Weights of a small GPT-style language model, trained from scratch on English Wikipedia: untied embeddings, 8484 steps.
Each number is 128 + 32 x the weight over its row's rms, rounded and kept within 0 to 255. Layers, rows and columns count from 0. The size above them is the row's rms in percent of the matrix's.

# layer 8 MLP up, 192x64, rms 0.242, rows 106-140, columns 0-63
size [ 83 102  97 100 104 107 113 104 109 100 107 104 105  97 106  93 115  91  95  98 105 122  98  91 102  97 109 107  98 112  91 105  94  99  46]
[[118 128  98  91 131 138 125 147 104 146 128 168  89 112 146 103 154 148  80 170 119 128 165 148  48 101  91 151 100 123  97 130 107  97 127 125 179 129  80 168 199 151 144  62 134 123 146 143 127  93 120  82 134 152 157 238 118 135 108 164 145 105 120 163]
 [121 117 131  97 124 106 170 127 182  84 156 140 172 117 195  78 165 104 103 134 166 103 116 133 176 132 133 125  91 155 144 136 136 144  83 177 109 150 161 125  94 101 134 150 157  84 138 120 129  98 104 135 159  60 139 124  95 204 140 136  69 135  43 149]
 [139 122 162 114 154 158 136 135  92 106  91 125 109 200 144 221 139  97  82 160 136 105 129 136 158 154 148 143 140  99  63 107 122 133  77  70 159  86 168 186  95 155 146 117 117 111 145 111 180 124 102 137 158  73  93 147 134 121 101  90  73 120  98 132]
 [130 110 105 174  66 105 101 130 149 170  79 133 131 200 111  76 120 173 111 181 134 170 153 121 147 149 112 142 133 168 141  88  88 109 137  71  64 129 104  64 136 176 116 123 136 142 125  96 126 149 106 141 107 122 138  76 120 180 191  98 141 152 157 159]
 [143 128 134 143 142 203 143 118 109  94 102  96 169  55 119  99 139 143 136  83 183 144 122 112  84 139 127 130 156 145 128 142 195 143 105 123 160  91 107  79 143 158 128 185 130 156  68 167 140  58  47 161 116 101 166 130 119  95 135 152 126 113 135 103]
 [139 116 155 130  53 165 122 148 126 141  54 173  59 105 150 147 118 135 147 137  82 190 116 104 150 178 108 118 136 131 146 122 120 159 102 146 141 128  96 138 169 172 158 101 163 104 106 160 113 127 107 124 194  86 141 120 100 141 109 178  36 124 152 111]
 [132 106  87 127 105 146 153 116 137 140 170 184  39 123 171 119 175  93 146 156 145 117 151 109 120 154 114  75 133  92 128 178  97 101 124 139 136 182 132 114 149 131 149  68 179 123 140 122 116 150 114  80  54 196 148 161  92 107 144 112 137  79 150 158]
 [162 101 148 110  68  98 148 172 123 182 120 139  92  94 124 107  94 197  78  96 138 192  88  58 123 127 136 113 156  53 108 103 109 113 144 154 177 158 115 164 106  93 140 132 157 193 121 115 133 113 121  85 149 167 149 141 100 168 124 129 127 157 150 147]
 [102  89 142  95 165 144  59 120  87 185 157  94 161 165  75 133 143 144 162 165 174 120  84 146 132  85 126 148  72  60 117  98  83 130 142 158 147 140 139  86 105 133 131 118 112 103 133 218 139 139 107 140 156  82 150 122 134 126 121  77  85 156 117 113]
 [109 155  95 120 166  92 105 122 121  92  76 125 156 195 153  96 166 116 111 166 120 154 102 143 103 138 105 129 167 144  90 114 139 115  85 117 141 195 122 167 168 122 127 123 112  18 109 144 129 113 106 119 191 140 140 122 126  87 192 125  76 176 147 141]
 [118 108 142  93  90 111  91 165 149 145 157 115 151 152 102 153 161  91 123 111 160  96  56  95 128 107  89 158 190 154 161  98 107 136 118 133  81 147 139  96 120 120 213  80 173 148 128 133  89 116 134 189  91  99 149  52 168 119 137 111 105 168 141 127]
 [102 146 146 117 119 113 107  99 123 129 145 142 141 112 137  53 172 126 134 156 103 151  89 139 136 181 114  99 191 119 159 109 108 168 154 156 122 106 149  92 153 122 115 108 108 176 101 208  78 118 190 153 167 163  98 147 148 169 165 198 106 135 167 181]
 [103 144 112 156 188 132 129 204 144 117 134 157 154  33  94 157 127 122  82 103  96 141 141 137 155 127 113 145 142 113 125 200 125 167  67 145  90 131 152 182 131 120 178 148 147  67 143 139 119  90 109 100 117 135  93 164 169 140 157 114 151 138 180 100]
 [122 127 133 129 113 111  82 126 170 159 133 119 149 115 143 117  89 127 157 138 120 160 185 110 112 218 133  64 108 162  93  69 160  88 117  72 136 154  80 123 111 105  95 186 142  68 148 132 167 105 115 113  47 150 156 128 114 130 179 155 127 149 134 147]
 [163 142 100 141 112 110 100 211 109  90 162 134  98 120 107  48 130 139 182 171 130 120  90 141 138 168 102  89 134 124  62 149 144 125 112  88 112  63 125 104 127 157 165 164 112  95 108 124  69 126  97 178 114 118 165 124 139 120 170 168 101 158 105 173]
 [128  82 130 180 150 105 120  89 164 148 136 105 111 157 132 137  90 104 103 142  97 159 135 179 109 141  93 175 145  45 137  92  52 127 117  69 115 104 149 176 107 121 152 107 159 160 138 175 169 104 107 104 121 106 159 180 175  98  82  98 135 153 112  89]
 [127 161  44 145 114 139 184  92 170 127 147 144 146 127 123 133 111 164 123 119  84  89 108  81 114 176 177 123 169 113  93 100  93 117 151 110  76 167 136 112  97 173 119 126 131 115 107 117  85  94 141 140 103 155 119 162 109 118 186  72 172 141  45 158]
 [164 118 146 133  89 152 165 153 152  99 101 145 120 125 158 149 142 158 171  82 144 110 108 121 164 162  81  80 120 227 101  93 169 115 101 110 142 161 105 150 125  92 181 153 112 174 141 160 112  96  75  63 149 174 128 155 101 134  93 157  92 104 152 153]
 [101 143 123  66  45  90 176 142 130 136  75 137 145 144 138  82  83 173 160  74  72 178 203 121  96 132 132 162  83 143 145  97 139 135 107 155 136  94 123 136 167 159 136 128 126 140 148 121 111 127 140 200 115 166 185 105 130 115 120 169 124 143 121 112]
 [134 128 136 141 171  80 126 110 139 152 116  65 109 138 167  92 203 143 107 107 102 141  97 165 131 128 171 159 210 113 118 123  93 169 116 179  93 100  89 153 156 115 138 107 114 126 105 162 121  95 170 116 139  78 109 180 117  83 145  80 129 184 185 130]
 [101  84  34 141 122  83 129 147 165  78 151 150 107 137 102 149 123 153 129 114  70 104  76 166 146 154 124 122 106 124 116 137 147 126 120 162 160  90  92 115 103 154 171 128 129 194 159 150 124 128 148 160 117 106  99 139 138 136 126 189  34  79 101 157]
 [154 123 127 127 113  98 157 135 172 139 137 151 128 101 147 176 143 107 108 111 155 132 179 166  86  95 120 178 132 162  98 150 164 119  99 152 146 116  70 112 132 146 135 110 143 167 112  90 142 191  31  81 117  97 166 139 102  47 155 146 112 116  63 141]
 [176 142 103 109 121 210  78 139  84 156 158 190  80 180 140  71 174 158  88 113 140 123 137  97 176 122 103 113 100 136 175  74 150 109 182 126 141 163 151  98  93 122 156 138 105 140 125 124 104 134 127 145 190 128 131 161 121 166 108  76 118 155 154 111]
 [183 180  88 140 122 106 182 110 160  82 113 142 133 149 126  93 137  94 161 133 155 124 100 165 134  90 136  93 111 109 111 128 193 105 141 159 141 164 112  86 114  96 130 178 127  82  69  92 155 187 104 149 108  95 149 122 141 150 114  92  59 124 193  84]
 [120  69 124 110 148 165 129 106 115 159  82 195 168 136 118 121 203  92 151 105 160 128 164 126  81 129 164  91 192 117 114 100 125  92 185 204 114 118 111  80 129  61 133 108 135 108 125 123 128 112 123 142 112 132 133  73 201 128 149 129 134 154 129 105]
 [110 131 114 144 165  89  66 206 139 118 124 122 149 148 115 149 172 108 155 110 162 162 112 147 128 117  80 166 108 181 101  84 127  89 158  92 180 154 157 158 157 141 121  98 144 152  75 132 114  91  31 100 120 185 146  99 133 133 172 141 118 122 125  92]
 [ 87 153 151 103 144 140 140  72 159 172 111 122 108 142 162 101 109 127 145  79 153 177 173 141 118 108  86 114 136  98  92  71 111  92 114 119 157  98 109 185 130 154 142  98  38 129  88  90 167  75 132 121 152 132 166 118 187 166 140 176 107 152 151 104]
 [155 156 136  71 160 183 144 151 145 119 133 127 133 105 100 106  92 129 165 166 148 142 128 166 125 144 118 156 116 172 159  82 146 138 126 114 119 140 131  90 177 114 145 105  89 155 144 155  78 134  57  84  91  53 106 181 182 204 134 150 109 130 180 142]
 [166 109 102 167  84  93 154 109  86 108 131 180 177 130 112 140 142 142 136 113 120 107 151  60 165  82 112 114 135 166 165 127 119 143 131 111  93 106 151 115 124 217 106 112  78 152  66 111 133  58 162 135 131 168 115  75 151 120  92 167 138  84 133 166]
 [130 154  49 174 144 125 138  98 168 109 123 167 130 143  61 136 180  53 151  98  76 138 215 173 148 175 114 105 110 138 100 145 120 140 126 128 178 184 126 150 158 101  93 118 103 114 142 134  78 163 119 137 125 123 121 148 118 161 106 140  87 123 127  90]
 [157  81  77 159 142 153 192 115 141  90 119  98  90 122 131 139 140 119  74 179 158 137 146 127 159 133 159 138 134  51 109 155 115 154 105 148  87 144 117 152 134  34 119 125 146 152 126 160  99 134 113 105 111 156 167 140  59 103 172 155 148 157 164  72]
 [128 120 157 130 132 148 121 137 112 111 149 109  62 133 153 166 111  85  79  89 143 130  90 153  90 138 207  61 119 187 110  91  79 151 131 104  96 129 171 209 130 170 173 135 144  87  96 165 146 138 107 130 125 163 102 122 135 120 129 116  67 142 100 167]
 [178  84 131 168  93 148 126 128 188 153 173 159  92  99 129 158 157  77 137  78 127 193 101  97  46 140  99 118 138  81 108 168 131 155 129 151 114 105 119 151 113 118 139 148 101 176 130 112  95 119 171 146 123  87  83 125 112  85 156 109 183 134  69 124]
 [122 207 165 137 150  77  62 103 153 110 104 104 144 113 129 105  93 168 159 156 174 139  89  34 171 184 150 143 119 142 136  68 127 124  97 168 135 135  92 110 128 164 100 150 132 173 106 171 127 154 190 122 108 141 115 133 158 147 130 109 139 137 162 115]
 [118 101 139 115 129 105 133 112 115 112 115 136  92 112 174 126 136 169 112  84 107 129  82 173 121 113 183 118 122 121  74 126 118 150 156 147  91 149 121  95 130 117 132 163 234 109 143 116  84  74 180 153 184 118 117 107 122 105 213 154 117 135 199 107]]
# layer 8 MLP down (transposed), 192x64, rms 0.271, rows 106-140, columns 0-63
size [ 90  97  96 100 111  98 115  93 102 102 107  96 110 104 114  93 113  90  99 102 101 116 102  99  94  94 108 110 100 116  95 110  96  98  50]
[[135 145 115 158 142 116 122 138 149 165 142  39 142 155  94 206 112 119 161 105 154 114 117 127 141 131 183  64 105  71 132  91 121 121 164 154 105 149 129 115 136 139 118 194 103 144  95 149 147 182 139  65  79  94 121 135 187  84 137 153  88 115  99 141]
 [ 73 213  99  92 143 144  94 139 158 140 123 145 177 114 131 144  87 101 137  71 151  97 173 118 136  76 134 157 111 117 129 170  67 131 118 127 155 114 123 151 154 145  68 160 111 113 131 142  80 177 125 120 166 147 159 142  58 136 110 190  92 127 173 139]
 [135 139 140  69 142  93 129  90 134  68  75  97 165  71  96 112 183 151 140 118 152 184 112 131 125 129 140 150 141  96 166 127 149 124 210 135  85 119 109 156 109 148  76 116 144 200 102 139  99  92 106  86 126 120 202 119 152 168 128 127 146 114 168 116]
 [ 81 139 120 107 165 137 131 126  63 147 133 123 168 109 112 177 114 148 127 100  71 114 125 127  71 164 122 103 155 149 122  45 165 158  69 193 150 144 101 163 176 107 148 115 127 137 107  78 126 128 168 188 133 123 157 127 125 157  59 175 138 104 129 117]
 [101 167 149 122 171  58  93  65 109 132  54 184 134 160 131 117 104 143 115 167 163  86 131 126 188 104  92 142 184  80 138 134 140 115 183 123 125 100 123 152 168 135 121 125 106 145 146  69 141 196 133 109 106 168  85 125  98 108  85 148 144 131 127 117]
 [118  75 123 109 100 153  76  70 149 102 147 106 143 150 141 153 141 120  48 116 120 132 157 212 113 142 130 121 121 146 116 147 127 164 135 181 176  58 109  98 153  54 163 126 136  99 161 110 125 109 140 168 165 145 150 100 134 130 156  81 135 105 193 125]
 [127 122 164  96 138 170  74 122  94 150 150 127 111 137 152 104 169 123 138 138  69 151 119  96 125 136 129 107 126 157 121 104  96 148 190  88 185 112 185 128 204 111 127  69 113 174 109 122 102 129 167 135  84 121 200 164 109  54 137 116  89 123 158 102]
 [127  77 167  93 181 192 118  83 146 161  94 133 187 145 141  78 125  72 113 173 149 121 131 120 140 110 117 121 103 130 148 172 165 102 138 154  65 163 136 157 116 149 133 126  93 106 140  85 119 123 114 135 131 126 166 104 189 109 136  64  94 131  50 166]
 [164  69 158 129 100  52 119 147  93 165  96 145 187 121  91 154 118 141 142  84 182 130 121 141 184 152 166 104  98  99  83 126 127 198 114 175 119 156  82 149 135 137 161 131 171 108 147 116 126  66 130 124 119 135 101 144 123 160 129 175 104 135 123  60]
 [158 105 162 165 118 115 100 127 124 155 138 176 156 135  84 115 113 144  71 116 155 140 139 157 164 161  90  93 145 110 120 110 146 106 195 101  71 112 129 125 147 159  79 136  91 130 110 145 187 163  84 154 112 134 167 134 140 132 121  79 178  31  73 104]
 [100 118 148  88  69 163  42 107  99 161 165 159 138 112 170  92 110 128 163 146 134 166 131 164 137 103 132  84 141 145  78 140 204 113 157 153 120 135 112 134 140 142 153 170 145 111 139 116  84  38  97 117 141 149  99 168  92 136 157 109 140 150 103  78]
 [118 134 124 106  51  90  64  96 163 115 134 128 103  92 182 155 125 174 102 139  95  94 146 125  91 112 147 168 194 131 134 137 135 127 156  59 112 144 120 112 204 171 143 160 138 151  82 152 118 152 167 103 161 159 141 129 154  87  78 158 102 115 102 158]
 [129 108 114 146 108 153 124 150 122  94 105 132 206 141 112 154 156 140 116  97  98 125 155 102 105 125 163 163 123  77  87 113 129  91 100 142 123 169 109 145  58  89  53 122  98 144 123 136 144 113 134 151 166 161  97 154  89 161  85  93 184 135 224 161]
 [116 136 120 182 120 130 104  79 198 126 139  91 101 117 133 128 123 131  77 126 122 133 150 118 135 148  90  94 134 152 102 166 131  73 109  84 137 165 180 209  96 103 180 160 161 104  80 128 172 120  81  53 147 149 173 126 125 103 165 101 130 123  82 144]
 [118 157 168  94  92 100 193 113 210 123  95  47 165 130 106  79 117  85 136  63 160 157 117 133 106 174 170 128 113 162 138 181 173 129 134 143  71 118 130 150 147 102 120  95 134 100 151 143  93 100 110 164 143 134 135 173 176 107 136 123 105 132 111 136]
 [133 158 120  94 208  82  79  54 133 147 131 167 138 146 161 164 105 201 184 108 101  77 120  83 140 144 126 112 166 134 139  76 131 131 141 139 100 103  93 145 113 112 120 147 120 113 136 156 133 135 108 157 187  52 151 166 112  88 112 156 161 142 109 125]
 [ 85 126 160 120 120 125 116 173 140 135 196 176 111 144  40 121 109 143  49 145 139  95 159 116 173 116 118 120 119 127 138 144 140  93 136 155 144 138 115 137  91 147 103 138 143 118 122 129 185  58 156 152 143  93  43 101 154 113 127  73 126 192 132 125]
 [ 99 181 174 142 135 117 124 109  92 145 169 123 106 111 133 133 172 185  95 160 138  90 157 146 135  52 147 116 129 196  94 123 136 176 108 130 156 128 170 127 120 159  44  82 109  78 102 167 143 102  78 188 128 136 110  93 152 113 130 118 110  90 155 110]
 [158  86 143 156 186 126 186 117  90  87 130  98 202 131 138  36 121  87  96 184 150  98 125 140 144 100 123 172 169 140 129 161 126 100 127 115  89 144  61  93 163 130 152 124 138 139  95 104 125 121 143 158 145 119  90 116 180 117 167 132  89  82 137 142]
 [100  83  91 180 124  76 181  92 126 163 145 137 113 130 132 112 180 111  90 128 151 142 113 122 105 131  91 134  99 254 116  96 147 147 156 153 116 149  91 146 123 131 151 122 156 137  64 138 139 122 111 142 146 127 126 106 150  81 158 124 141  41 120  87]
 [100  98 187  97  82 164 101 163 131 123 165 124 158 125 180 134 195 104  78 131 145 121 107  75  95 105 110 110  63  82 148 102 114 117 145 132  69 120 164 164 173  99 139 143 185 167  87 124 175 126 161 130 119 110 119 130 128  92 104 107 125 169 189 122]
 [140 116  96 145  82 163  77 137 131 149 116  90 136 133 109  73  70 111 187 136 124 133 103 105  62  88 187 122 131 177 114 181 146 132 113 154 149 133 126  87 112 172  91 194 133 153 146  94 110 156 120 190 151  83 125 134  88  92 161 118 168 158 108  94]
 [ 93 109  97 165 127 109 158 175 109  85  47 108 213 121 148 156 166 112 139 134 173 142 108 150 183 152 116 116 143 117 134  70 108 149 128 124  64  94  78 122 141 120 122 143 126 138 112 125 119 109 166 149 172 128 134  59 144  91 101 127 180 126 182 164]
 [ 88 113  82  81  91 157 155 111  87 168 126 176 106 113 183 154 127 157 142 163 111  99 172 155 153 165 128 155 127 119  84 140  85  67 149 116 126 123 118 102  88 181 174 168 122 128  99 130  64 142 131  90 104 103 168 108  85 147 169 129 140 183 177  97]
 [109 158 185 116  60 149 153 102 146  75 164  38  87 153  84 127  84 202 112 126 141 135 119  70 108 132  94 168  63 107 169 137 140 145 103 123 134 157 135 148 121 152  96 157 149 134 160 107 171 119 145 113 113 147 123 131  74  98 143 135 170 107 144 152]
 [121  87  76 152 134 120 112 119  98 172 183 156 146  80 173 145 115 131 169 113 161 196 143 145 104 125  94 147 116  90 133 160 142 143 115 150 154  77  94  78 176 152 141  98 149 149 133 102  48 120 136 125 121 156  91 153  73 118  78 199 137 124 116 167]
 [100 125 107 173 181 171 124 127 139 139 188 141 106 162 100 127 168 167  85 160  68 120 143 120 116 121 188 128 137 132  98  88 168 107  58  74 195 132 171 106 139  67 107 132 168 111 127 131 131 120  79  76 138 130 186 130 118 133 161 140  98 126  96 126]
 [127 137 150 126 167 125  97 129 182 132 151 130 176 117  99 108 133 141 102 135 165 191 128 115 165 164 116 127 137 154  93 145 132  97 142 107 169 195  86 134 123 158 124 122  76  82 107 108  99 144 108  63 179  64  48 148 126 132 136  94 148  55  96 108]
 [118 144  89 118 168 150 164 162 110  89 135 160  70 112 125 212 105 137 104 141 108  87 124  99 136 135 100 130 141 134 194 115 180 127  60 124 144 116  52 145 197 124 101  91 125 155 150  66 118 147 149 133 147 114 173 163 140 119 134 112  92 124 175  96]
 [116 101 183 154 105 125 120 111  89 118  95 247 102 116 106 113 169 167 146 146 198 123 106 188 143  77 144 122 122 163 101 132 129 123  85 122 119 155  87 133 137 144 146 131 123 116 176  73 171 112 114  56 145 130 114 149 145 130  85  91 145 137 105 144]
 [155 114 140 129 105 107 136  96 118 121 140 156 202 134 116 121 118 123  95 134 139 130 163 119 123 116 125  87  88  93 134 151 142 128 168 169 154  96 151 203 158  82 120  99  92  55 172 153  79 105 117 102 159 110 164 177  53 174 146 140 167 181 155  92]
 [162 155 155 106 130 100 145 131 135  85  52 128 159 152 133 166 146 114 115 154 106 113 102 113  75 148  77 177 123 113 153 152 107 137 121  86 194 136 111  52  80 119 137  94  96 190 106 153 118 158 130 124 155 155 111 159  74 126 116 193 184 119  95 145]
 [129 103 119 155 203 146 159 186 135 150 143 135 135 136 124 164  55 111  94  88 114 134 139  68 107  91 115 143 130 152 130 133 164  93  68 108 135  64 168 130  96 166 118 104 122  72 127 183 190 123 106 142 197 141 120 165 106 137 153  86 121 105 114 142]
 [125 122 156 131  95 133 180 106 126 166  82  70 112  74 135 102 143 110 160 112 104 110 139 123 143 175 147 163 132 130 107  96  88 118 120 165 141 128 150 131 126 118 182  83  61 210  88  89 106  91 116 145 126  88 138 114 157  85 120 176  91 200 168 150]
 [122 101 124 161 125 125  57 138 169 166 118 109  61 146 183 176 138 116 116 145 139 126  82 107 128 157 156 111 121 136 168 122 138  57 159  90 106 116 157 144  86 130 147  81 171  92 166 134 199 111 137  86 167 139 116 130  73  76 151 190 103 128 116 123]]
# layer 8 MLP gate, 192x64, rms 0.267, rows 107-141, columns 0-63
size [ 94  91 104 105 106 112  93 109  97 104 100 109 106 109 100 117  90  91 103 103 108 107  89  90  97 109 110  95 112  95 103  93  96  44 117]
[[120 166 140 133 161 163 150 123 103 127  98 100 155 127 116 124  94 106 104 124 147  81 135 150 217 117  80 120 123 144 106 144 118 118 102 130  45  97 135 142 147  68 148 137 170 153 174 180 181 147  68 166 143  98  87 133 150 161 121  95 130 103  51 115]
 [154 180 124  86  74 173 122  94  68  95 125  64 150 136 126 141 173 121 171  62 121 160 111 112 164 136 101 206 139 120 100 166 168 143 147 109 122  89 120 129 109 128 160 139  88 137 131 145  96  88  83 143 104 110 169  90 165 142 132 110  66 151 151 156]
 [175 122  64 163  91 115 108 115 178 135  61 120  73 144  77  89 136 155 160 155 160 136 140 153 162 134 152 156 145 180  90  63 111 168 158 108 126  82 150 114  97 149 118 113 113 121 117  90 119 100  97 109  97 134 175  99 152 119 181 104 139 195 119  94]
 [102 135 146 127 144 124 205 153 143 168 153 168 119 181 157 121 135 131 152 133 112 141 103  50 131 156 107 174 115 175 177 142 173 126 147 152 122  90 127 111 151 110 140 107 186 139  97 183  70 116  73 117 140 147 128 120  85  84 104  82 139  86  86  77]
 [164 151 145 108 148  71 110 155 152 173 157 100  91 162 128 119 138 160 152  92 159  87 116  81 150 112 107  75 147 128 132 119 211 105 109 162  93 160 104 137 130 240 121 114 106 121  96  92 134 122 149 137 121 112 146 139 126  80 160 145 118 204 140 108]
 [ 90 120 159 213 155 109 157 143 150  90  74 136 125 140 100 141 145 136 126 111  92 153 162  87 151  73 196 158 152 120 131  75 105 161 122  92  80 130 180 114 160 128  96  80  45 160 120 172 146 162 101 124 119 110 123 127 123 144 116 169 118  78 121 126]
 [182 117  94  40 113 105 194 181 164 131 106 142 133 102  99 127 170  78 142  85 123 180 112 151 126 100 140 145 116 179 113  97 123 107 156 165  92 180 105  67 114 142  72 151 101  94 122 113 112 175 134 142 138  89 103 162 149 141 159 142  83 134 144 129]
 [125 178 156 146 125 134 151 135 135  56 106 101  97 104  72 141 126  65 153  85  79 101 110 125 122 157 147  86 138 118 164 103 133 119 111 175 147  92 176 169 119 102  91 132  96 114 152 138 128 124 142 127 160 195 105 221 117 143  66 145  72 130 142 127]
 [160 148 147 142 120 136 133 132 112 120 120 115  93 133 106 162  66 109 161 157 126 121  69  97 172 119 155  94  78 149 111 114 111 175 165 146 191 134 115  76 163 125  79 145 143 177 192 130 131 164  84  84 140 109 119  75 103 170 121 139 171 154  65 178]
 [145 197 137 139 101  76 163 110 146 111 184 175 215  90 120 126 171  75 111 115 129 134 123  61 125  78 157 100 132 116 142  86 145 170 152 113 118 162 127 144 144 110 102 169  58 120 123 152 119 102  71 119 139 178 145 161 106 128  82 134 137 144 128 145]
 [146 182  69 150 187 103  96  92 129 119 140 156 187 132 112 122 154 114 155 151  89  77 168 135 150 165 104 115 127 148 164 135 165 140 195 196 107 132 106  74 179  65 110 115 124  88 154 137 118  83  88 124 140  87 148 139 107 127 117 172 154 161 131 152]
 [128 147 132 127 130 125 158 146 123 140 110 112 118 148  95  95  66 168  71 131 110 118 160 123 134 124  82 165  93 104 135 187  60 130 132  81  59 164 153 114 165 109 139  98 145 146 205 103 142 133  30 104 188 112 147 111 159 112  89 134 116 126 136 128]
 [140 171 132 159 132 124 152 164 105 113 164  91 107 111 137 193 173 152  90  98 137 169 184  56 174 119  79 165 115 162 104 176 118 117 123  79 128 127 132 157 101  81 120 143 111 146 110 118 125  99 154  97 104  88 137 158 189  85 139 122 210 135 105 109]
 [ 96 122 132 119 140 147 118  96 143 131 105  63 134 121 114 138  98 158 109 107 104 172 110 116 143 116 201 115 107 153 144 111 125 171 162 151  79 203 104 104 129 132 103 117 146 179 159 178 112  73 133 107 157 160 168 184 156 125  36  80 149 101 143 160]
 [169 172 114 122 131  60 143 132  61 130 192 145 158 139  85 113  83 172 118 112 143  86 104  72 118  88  85 104 132 181 137 109 184 185  93 147 105 172 120 114 111 130 148 169 105 120  98 116 160 139 104 105 135 113 177 176 103 116 125 171 141 108 174 150]
 [146 175 143  92 142 111 100  98  71 113  93 111 180 161  98 129 131 119 128 147 174 144  89 136 111 108 105 129 213  94  58 179 147 146 117 118  94 106 185  89 145 121  85 156 135 162 146 133 131 137 114  52 121 174 174 139 153 143 122 130 143 163  69 130]
 [113 160 124  51 104 173 159 132 139 141 150 151 151 131  60 147  75 123 124  71 169 147 142  96 108 154  75 113  63 113 186 148 129  75 125 131 147 136 133  72 139  90  97  90  83 153 163 144 140 100 160 144 127 132 154  82 145 108 148  95 155 186 123 151]
 [108 173 122 131  62 128 118  98 151 174 112 152  58  82 166 157 102 166 174 104  92 160  87 149 134 172 131  73  73 133 163  66 134 127 133 126 123 141 157 154 126 128 140 143 143 132 175 118 122  99 108 157 108  79 136 161 163 133 157 136 142 201  65 141]
 [110 123  73 153 135  69 144  61 115 128 121 104 144 115 130 103 109 148 134 127 185 214  97 108  27 147 149 126  96 176  70  95 121 100 148 141 135 182 118 102 170 128 142 163 165 134 105 130 128 114 105 120 156 155 144 128 113 135 180 153 153 108 121  78]
 [138 180  86 110 124 140  69 140 119 187 123 103 108 141 161 160  76 113 139 190 136 110 129 157 103 154 148 100 130 124 123 144 207 137 179 110 163 104 155  97  49 112 118  84 150 112 179 174 122 146 115 118 137 166 161 106 121 161  80 163 122 168 126  81]
 [130 134  64 157 145 197 118 141 133 180 109  86  59 137 107 181 159 120  88 118 143 112 153 141 158 121 104 105 147 134 123 123 113 114 160 136 123 128 144 154 164  94 107 102 120 155 111 199 135 107 166  73 193  99 183 117 120 143 120 124 132 105 119  30]
 [140 140  44 128 141 134 146 125 150 149 147  86  82 127 107 103 148 146  69 179 117 123 137 120  68 151 147 140  39 108 138  71 168 126 101 167 176 125 126 119 146 121 176 107 131 128 156  90 132 186 144 138 113 168 116 176 159 131 143  61  96 122 100 100]
 [146  98  91 193 142 168 218 102 117 121  67  80 127 134 130 141 150 109 119 149 143  99 147 159 158  61 107 140 137 106 120 114 144 166 144 109 111 102 143 129 124 100 142 220 130 168 131 121 110 116 118 111 120 128 203 184 142 156 110 180 101 151 134  88]
 [162 218 110 114 147 113 114 117 116 123 128  56 120  89 152 128 135 173 108  92 109 152  78 129 130 194 140 172  73 103 104  90 140 100 148 147 150 175  92 107 130 109 170  69 126 130 163 135 115 149 159 151 162 159 117 178  81 119 170  84 150 149 136 164]
 [147 176 152 102 121 111 157  94 108 150  77  59 126 146 101 137 152 127 147 131 136 146  95 111 170 195 122  36 125 106 123 109 155 132 101 102 168 192 180 142 126 139 142 196 146 112 126 166 102 150 127 105 127 141 199 112 120 137 127 140 120 124 119  50]
 [127 139 164 156 184  72 145 167 123  53 159 127 124 166 100 187  83 117 112  79  89 107 100 125 119 143 163  83 121 157 119 115 167 120 163 151 141 117 140 128 111 124  97 111 123 180 151 128 177 115 150  59  68  79 120 129 135 120 134 107 115 139  61  75]
 [119 155  86 122 116 164 127 186 117 195 138 101  78 106 124  56  90 144 122 126  84 173 160 116 134 133 180 130 138 133  93 114 130 134 165 169 134 120 201 118 124  92 139 152 135 169 164 185  97 141  71 171  76 101 111 133 132 122 198  91 123 138 133 115]
 [129  73 173 150 118 139 112 103 150 145 107 122 160 132 137 114 114 102 115  96  75 142 122  75 107 151 144 190  99 122 127 115 165  81 192 105 121 128 103 119 160 131 219 118 123 215 156 184 119 147  78 114 159 146 119 137 191 135 163 124 114 168 113 105]
 [ 91 124 115 129 119 102 150 114 147 190 130 103 139 133 153  83  99 155 150 136  86 100 135 116  91 181 159 129 111 184 127 168  75 116  95 120 130 170 141 101 218  93 105 108 106  97 143 125 108 100  71 177 134 180 161 142 186 155 130 189 127 149 148 169]
 [133 158  73 129 107 112  86 144  66 126 175 149 142 134  94  96 119 109  68 106 120 107 200 101 118 109 104 124 154 198 154  99 175 126 154 128 132 138 174 144 139  76 137 136  89  88 135 121 134  93 143 108 186 102 198 139  86 193 116 148 115 100 103 124]
 [176 141 136 156 128  87 124 180 176 106 134 109 130 138 174  91 112 114  51  94  87  96 133 143  86 106 101 104 125 145 153  84 147 139 135  78  76  93 124 130 153 197 162 155 163 163 145 147 105 107 138 191 138 141 117 139  87 129 107 173  57 123  83 140]
 [155 140  32 132 157 158 104  85  95 141  96 145  91 137 166 147 151 110 139 124 189 123  86 103 124 116  93 138 132  75 124  85 176 138 153 128 105 107 153 201  96 141 135 160 147 164 151  77 167  96  76 108  89 109 167 126 149 162 138 145 168 135 101  89]
 [145  85 131 139 118 182 157 118 149 138 133  88  98 131 134 190  82 133 103  53  73  93  92 122  64 136 111 165 133  91 131 160 147  45 102 118 135 127 152 123 211  88 153 131 180 137 150 132 125 148 122 166 126 109 100  82 158 133 113 177 115 125 130 121]
 [154 151 124 101 126 172 168  76 141 148 150 101 128 177 104 177 143 105  90 124 176 177 152 130 120 152  93 151 100 119 120 177  65 135 117  77 231 152  98 114 121 169 111 115 133 147 141 162 152 176  98  86  98 113 101 144 162 140  81  90 111 103 112 136]
 [102 117 110 158 177  72  89 178 158 138 116 151 107 108 127 144 116 111  96  96  50 154 127 176 129  50 114 105 107 156 122 202 124 146 160  93 151 125 136 116 125 193  89 123 106 106 162  99 171 104  98 136 154 131  99 119 128 172  73 156 169 142 108  97]]